Weights of a small transformer language model.
Architecture: RMSNorm before each block, no biases in attention or MLP.
Each number is 500 + 40 x the weight over the matrix's rms, rounded and kept within 0 to 999. Layers, rows and columns count from 0. Numbers have three digits each.

# layer 9 MLP gate, 704x256, rms 0.138, rows 528-536, columns 0-255
554540434543473459499546489463510593496517494474526509510520546569540542502470507505449505562504417550544436500524527480545520413505545461474540444567537546512461482463445510462461510528521480423556521520552495488474529467475496533439494496543501488427555519561517529476514532509504451570465479461463420526460463491516507399514592555554453446505573513525406464480404508424497465453511480509523488477493456434514556483464490479438470506454530511425467539460430548499453498532456506501413513594551495521566413424555505521532442486477549501488516539528494500488490515616530522406575480467494469491470550451525516468560506557514537483500503473477561534498517495536548438434582551559447511502430417485487542442509536453493513513565498589506550521491477449568438476541441518
465469477534467540546524480519501508473532460549524424535432450451500484531497462524511559513441495490515540447516492531518576552506475510503450506475490483426509531534475563501499476479533493498461483532446499452535547561532424461457478558499497514510488483511543499469467460532485430563490523438503508468487517494443516562496520518536463432536515504477477427568592508524500509479543552499467544532513502533496466497448438520439539554470483484514507511445537504502461446533492530480535500484461439580407469495506463553475567508460518506475558466484494509489522522436555498540468488538567580501430572479533532498560479528489417493554502546508472515467503408429531587501503471520505524495515550493527504482497531536448589512413567513546515534456544512457470476540567495
471519524518509524540476537502522516548451508509521381496388469497449506487522379529524493486542511503530419513497536541427567515476556513455550586523490513520459472531431526524569505510478498541558466477519504493425497480431508460452515599513462488515523389440590470476469506521472491497492567542546464495523382519490491524522612521468491423482563504415517445534522552533477498552456470459516506535538491477479413479508501546562544520509465474498470546436491478467507487484563518593439407497391480588510471547504517532513478463463441486467491489609586520462523531559466552484521516471526546433526438551540488476493526490505515581446487469497488500486499509530478403519564502544452504466462510492524483456486475406520466439524561581500562502521475500503476498466516568
531484521529431506441595544490520521510451547460542436532453482498491494468486489507544419471492525452523475538492564541509452490528470457488463509560540515518520447536422524514434517474539491496552513572416492463498532480513432492537484472493458468446528540578595495417536530565428438460527493524492524478550527444461458541513453493510449469506475403489520488469531474518475493484545512470500506537535527478524441490524455461467512458394594523525463587548555399464536499496552499422555621533442542507484469497499491419397568475499462501546509510497457481513530470473479446516539512576485492493519604502597535514519498470540511545475443509598492518517549512536517461517552428527531550500512521463518525448472457493510536485552525478462473463519494451499528488465455490
456478541489486501543456525548528425459549411470499462521503503607496479512548507461536490472514487464510492415522549506483529557534488535526458448470431563559462584556566506558543550533523491552389463483423567520442451431603518473468439446491572438512593477489542462531485532502490451522525552537519534525496479501448539540521516512537451505453472454490464448514516484454575439475518463556516486423428461496513525469491569529519495489435517521515480541412478484465470495440438503528503454497547504447486468488454531540587524475531530507506440523573506478467501515526507436597537425598498517542473510459443504466505496491523487472562599515511539517556558474539504492493511496504491520512556445463482526486517478507546506510511437531500539493534526580479438510459441540
496505559555526526507484513482509471485490487543544481517456523483456482529372480511493429451482474559496493450509486436557531503443492563497432477538473545467601507506585528553456469488500539571483484482496516471574526482495487542529527470555458506556515496534599511457537485469518517482499555482515519539536516479500507512508507506522543543493531483466435488538533487555460535501474536487511514480474439586486542441530548476518549584457495450620561529535521527494503487533480518487546443409477541492503521493518508544497527456500465483525498515533464478508500498504494450483447542535489512485514531419523487518456456446465467515499471448513568553475516528470472462460423458548473460535537517520555500543514464521524504482591477510496442520513447488468519513519503553
490512561521449539503469500521487458534507485525466516461502488452504448542531442480478550474522548550483520466553546497416459470518504554531372449469499454510494533478596507559481527501505559467484538468418574500551496547508445562542494543560452525585483429471544472485468543472539498533505391418492483502522554408489464429450500526532486488458521557429448561503537487496487515610559573478496532481520474513544459461486431479546545494456467527507495448438519508556535554496542499608502417437541476540507522511512572495514427488582534536472502490483493395495544519512501515479493558502532484549470459461454505510505494520529473511483536514473560506527396502478534457538425519457503463527570519489532502547501516464502423600485478482491517529462520482531487462459466543
559510485514426486548461478463505421551459544475503471514409498481486458439397526462458482433512488454459491510502513519582528531576525521488477520522514441481449512508454467485557504521518515499513519565458524484505529483513506523498463535517473530414505527481458519564507538507486558471475520484506552516562464556489514521501538520529511568494507542452531537491549588496470501469456418510454455431556514473531531477465525505502535495477495469426507505454552482476468510466492488441444585501484438517487486514589448510475558478512386537505500461472532580546519506421472529517518462468399484532553505505548551504492485537546482490501505495518481482574517560491425518470560472481529515500530490549468480519453390474537523505524531502456491523493517514608476506484443504
528467432515481518539531466512524559430456525485523510473532519594481454487487434465458410530483542471482468533511498420524496462465461481500485448578488460420552554494509505466511520506571485534501498470502512485536471518570471564499471432536548540457503556517511499513493491514477497466507506421517490491484527477536433519549455441482443529465506452441482517467537522503439443528441527428457514417499502497513498573515492481530522528456556509521512470522443390414460445455619508525511524470450494493528533531464492381636512526447539513540531510463455442519459548459449465505451521489525528525480452557577541555519484466420481429516444453460416441528538478512465472458508499539499517503511449512450550507463475510450538503492461479507546553543491492539517507502516475
# layer 9 MLP up, 704x256, rms 0.137, rows 528-536, columns 0-255
501420552455528565482451540477555551510545479521515520531529466404508440436455475446504463467444493468494535569479497435439452516476489550532510610527470538427531547564493576490547496542468545522516476445514428528530542552467560487550513459518485494520398455460500538522416537470435556502477510492491596508486529488477541607458409418516537479507480533446481488538488533507512422515493451499514467528579392502518502478513432434463501509496555497465564501547461461453475569544567551492484463549451556561472559478481499509512509537523473583586466531468623578445476528377525481552454544573491524464534489482467502514510504488436495534465534545452490544566553490355461503482554507471556512486513498536505534517409587526521446522455515490481495509537459502436511509508525512
508550516520501447520482485487562452509466525497500496603457487551473500478432515504473474495545445508466495547516497568544466481526469465465564511525459482464507483511480479505540518581525489538551478493478545534461520471437520504496541450513495492563483516498489527521481421525521517599510469507507535518473508537520534515515517516515417475492475568524418502517455490435547545448483497477482466495483510474479522501504570492512484509486506482510451421520542542483464495457596446463477479507507511484493567515495530499482518605499571512542516521529436479453569549545539532424509493455558448462486465519475492508459514451433542514409463434533536507572545478532425500519510628472513420434546498458509472481532451485521514460521519439477490487509496467493473499511464465
514498452501503455585423574536536529504539533550556467523512460566520544478475519442474527460510481505472540404537495501475382460464541451513490408481512484422509478466548522486487568531424511471475559484515467455407524463501452537513497521489510498533441502516465481467450484475478505546608486531397549478515528521413509477504517484498467472474524429524495441522534497557566501547574589524498486529520454516464480528469479521537490577431507525503545564520448518435492521393476503545505488489549558517525532525543494561538519487506536512504498506565462492514451510537436481361508460471553459596567572483491532546470537545437551484520520525438531544509551467501540458469530462534497473518521551476566529539522480456493523471426513488457498483452431510493549525480522494
494624500480531505577524515470494544499545536494532537539474474453550488525530454477506454515538554473554555502520550556477516575485579560516563548460504427484518515559504462546413490485488547488498495506504462453538507499499518561491465435483458534475532510483511454529566542474553492518476459476531467496487525456474521519569460441450408517522510465449550496474413498538495471525459435555480571491475500469522567533497545517511531497424487481463440504540481499541486422529542457552536525465525550487485442529422452486432416530531448494491437550559521512574523539584439524530482515429452434505506540529498520497489528459431482497467495531504454536555592480494532477547553526514556517471492491494586447523466500473537456499530489488511554581459466519492485507495500548
457534539384463443476476512467501465566504517500507556472553546539548496463517507462534430492492484449563467445496500442455490537462507485470548502495454540516485451518515518632588502558537495492514453511470464475447498424534514543469544506490527528505524442453495533474417490507464411589488589466412488508470530520518533494535522524431456526515413525468487517537433485484504525497591457507503493413519513491484420445448493464529519481480495560441456506474591517496578525435529485484502536589552528451556495508497550607486477454457519599480555507531506558534529421522482500564483470651487414455525546493489423507547489572552515467519490515479642475514450492492503512507546478557452468416454449421491488488480462472549553487527470468534503488443473496550486443455582406
511483510565554468508538503549499453535525498478563522573532499499544565515446511501493446459471521499521462553554526502488463493468531508558502476490464531500466522498493461449477479517481550491465545450453527469496462481470550465530511563499484497516520413538497467555529471462535487477529534489528559507445577486535505519546510481512496492462543481508521515507498438540481553510513524450464555511551539528513491512464484556471481444492479520506519487480528363480520603488430514528507526498511545488536527470530447561478483502520510555529506484587469515529431470524530466500509500548496425496497571528505502455517532470523539591515510560503566516460521478475464505509567498460504490488603480476544493508529410509546548522462458498502416545490526496472518503576427504
539481485506538454511548496521517521539540532432524493478577479465490529596463442541506464524445497482481454507500565420521504497474463444518480551480510503507546545512519492476539516528502473499483433520495472493466544495483506422553513473509525589486463460469480444579544576512482535545476536507603589491557525477568459457457515479540550565531487496495469412540492521483504535498479502560497467493535460476519461469536525481548469479522552560481471511482460424498564472569508473511402480578491444480537490561456459560513532519453479522520547485549450418469512519566532471454477481560485490444478495446484506474448456529547448551531513451469513570551575507466562519471504474543476506500458514509465451451535469544513460544449471493466552463446491517584490516540525530
506559485480502509453485456467553502483541469610459441482552498466598541405572484439462470447479426540430511520482473477515510507474483553464437433552518506463516459533536486480533478432552460453555476523485523552512488497539538479494563583499456489459564535470478446519458489493462559448455507508389563504537431496441470528494530509542580480519457515624564514413547463452488466505491542502552516427475491483494515449529461461494495415483550490562479503517501484550432491513463463479499475538478555494450498589534535539470523557445510478525507460563546478465475468528531537499457502539544523507466437505484457451514434515521559539500509495540489506560547512475500525526411468482440516468496531515503514436587500492509494497517479513595499435511496511496531488477475463
485505504510543465519523489412539485534558428557429497514402479476485496482539583530516525413480483492533547502467482481482469476464493545415495460412539573531504493511454498533482544516584582502581507476577469516573500455497539537464464451517478538488529458474446424481491496457459485484466518508512493548490496435538488489520465450561524526598439522530448421463505502520499424361516518470552527539465482550555511520448470494512537467496482485498490524511534498515531597470491501432549457500516512526478513554457504536424452524500532473530502524539462510478526535461492520504508501518476553496514546442447497526576521552567521497561509513495582476455511533508515493497462503497516460568483500574508488472470506471537447508443565508402474532439525488437445519526567588
# layer 9 MLP down (transposed), 704x256, rms 0.127, rows 528-535, columns 0-255
447556470448486486568478531463546483546414432482544555436572497517463475534499485456458467404515511498483525450543586545534447449539498543557479524585449442485455526571494485444566537515462597502586568462502506515513510565500514542504451467554435504488508366540484473565436511508499509502506478529460482485488531501488540532474495469473546513508529544432453518545431596531523446472457486470500458441436435453527488519499544448434466504544564496425532547487446486449456516532414473510493497565519545485556465502599553520556583487484483521523442488555528499485561554473523528517470596453526499447547521483429466500489513562501478522496503534521510474523459543545465532506529474502511517470651510494498516499488496512457518502543536526542493479474493509555478485479498480
485484560528509546521415603468491469584473524502474496462528491480512529494475527476503449467430519519510494510458444473515475499415514565571477434448503444550459467475491493480521498433500481522520534496488440516515482496507523540519531504536486458486511494544502471503500415492522491466549535542544459498508453493456548547508453493521518525544395501451502554538549532535464467406503547500389547490476447508521469491483493484494489549481505584500421509531465481479545540446471441462479446488522543592503497502509474461543448439500561480483511469444497584433535432500458480518497459515449499411498549477533452460506512459530542478495551517536541473451512466500484502533458466490480466583556455520535525503522428433478511479526510549490522476500426479525496508514455496
505490506443531452488569446531466541537479504537469434482543492503546585510530523478433466510474487478436448491503442518497468425522549431516448508524480438529481503536504526446476549428472462531546547527557551420483495460539476502514523515532473486525405483465520421522478508529399468421493459452536549583529536539474513520463506438507475523510539495543529556484514479489509541484526592491521522507477461527480513490537501426532543467464482554557522482568574509500537481497494477493496516449578528458517491464476442434489520528556511515498528509560503504476480507540476515459498486538550536568530515513475540539491513616533502477515560485460476455503465502503514452555448467474519460544439542457507468459490481419531562405509469491494485449468503482443545483450394517
508488458453495465526494519520515547458522504437490470476471472496509442433619430510429532427529495467468456453534455512437509517471506509542504497454495559468546470573567530589512445471448481439447568516519459520482520533530550548517502482476483574515509466510517540577484510572550450523478494437522438588479551550524530469495516470597469519461527460452510476550514506528599455458529500487501473542476534481461411487556466516508473482510511484444504506445544503498425540511506485505483534525512524476460486517456518451427494530533428520532502530440552492522526483472479547532471473483511531582589471528514428471521488507460465574542487517468491543484442505515576547523510490589479546531563407477503514488484517489583484502564500545519507505556428560532503487499523550
500500568465454482502496537478534428535497469455540530427482459450456477475600441532468487457324513463613424433592476535494541579509550424527434478454465515506548510491523493544483501535574532537538469467514479527546493518493496549523487522486590497476514507483495470475555529568437471522501480470515491459471431499479496491542481462476515507459554466569519449436552445496477497513542432489472473422454458445554495489460489504539487477477447504552459479506499539464509449563479434469497516561449551498485485443472587516510423407492574532484490494476550447460412485561544498525477552505488531485444498441550472492558512511528551441510449533481556486525468453510537455474552507516476485511532519512528525469539451586510514575497498519466492505444550421548511526485487509
457486486460464500425582491521541604502532509475491437477508507476574532482455533466483587511480419515565543506469521538458484518469452445523509481511479484548526524427384420504593453483508509484466421510473441519493481555473501488496554520545571484525478576460472559494557514537433580524417475529530516417471470496443529507510496567520491546594451510483502512548502496469485509526493491476489537474548497494510530488464489482457508487518491520395460520497442537480452497575494485525457521539524468448464531516520491513464507534554523504474563446546483488415454496498469534444581553516498502509535499522541470476463485555471471428504459493469473485437531519517498524558465564588521504487455479497521508492513518468520490521493515531522518466441518469526489490510507459
568511580555522520445539450479472500464513546447531572476430442479576434478535433464484430523494538485494465500539485493523512508529557489527545559503464462537617474431492513610498458571464504508524450491438525547461513464479437556513443498464523456520521506476604459507512491561541509442515525443466500499545577496501542522504524467576484437420522460532622455526453504546550530533545494434539516491516475476511508503517462531471450500465548576478515547453561519491511490501515511549487447431434517485565541465513502523482537534457509506547493507475407502446508538453530401479495526542537538474419452515491474524460541522503493489499526488509463503604510500505526417496484463481513449503581440499506519543541490455505547438470534511497478461460487551546522458488488502
494472466517504544474434535514464443495532418552510511440551503528423469521475560548493466480530506462475510476532550433472511507532524487548480445595542503468409506527513558442486558429483491524438512522525411517497440509569472535519496556459505511468513498477525585439488484460501486502523490543451520509518551503533417553486477550531559511486452447481461496465478625523515601465501408546508502570519462536473484544495510474461567488503437525429518501478465464526481440455545525418492551507574408513486455499515485559488493544444507422468473482555498479523456467554494473409474471499518539556428475482539550455499535544494513458520532503461476529470515477528508548516409500439552509562594611504462491488467474603491512527514468450506511481469480479519586537478515536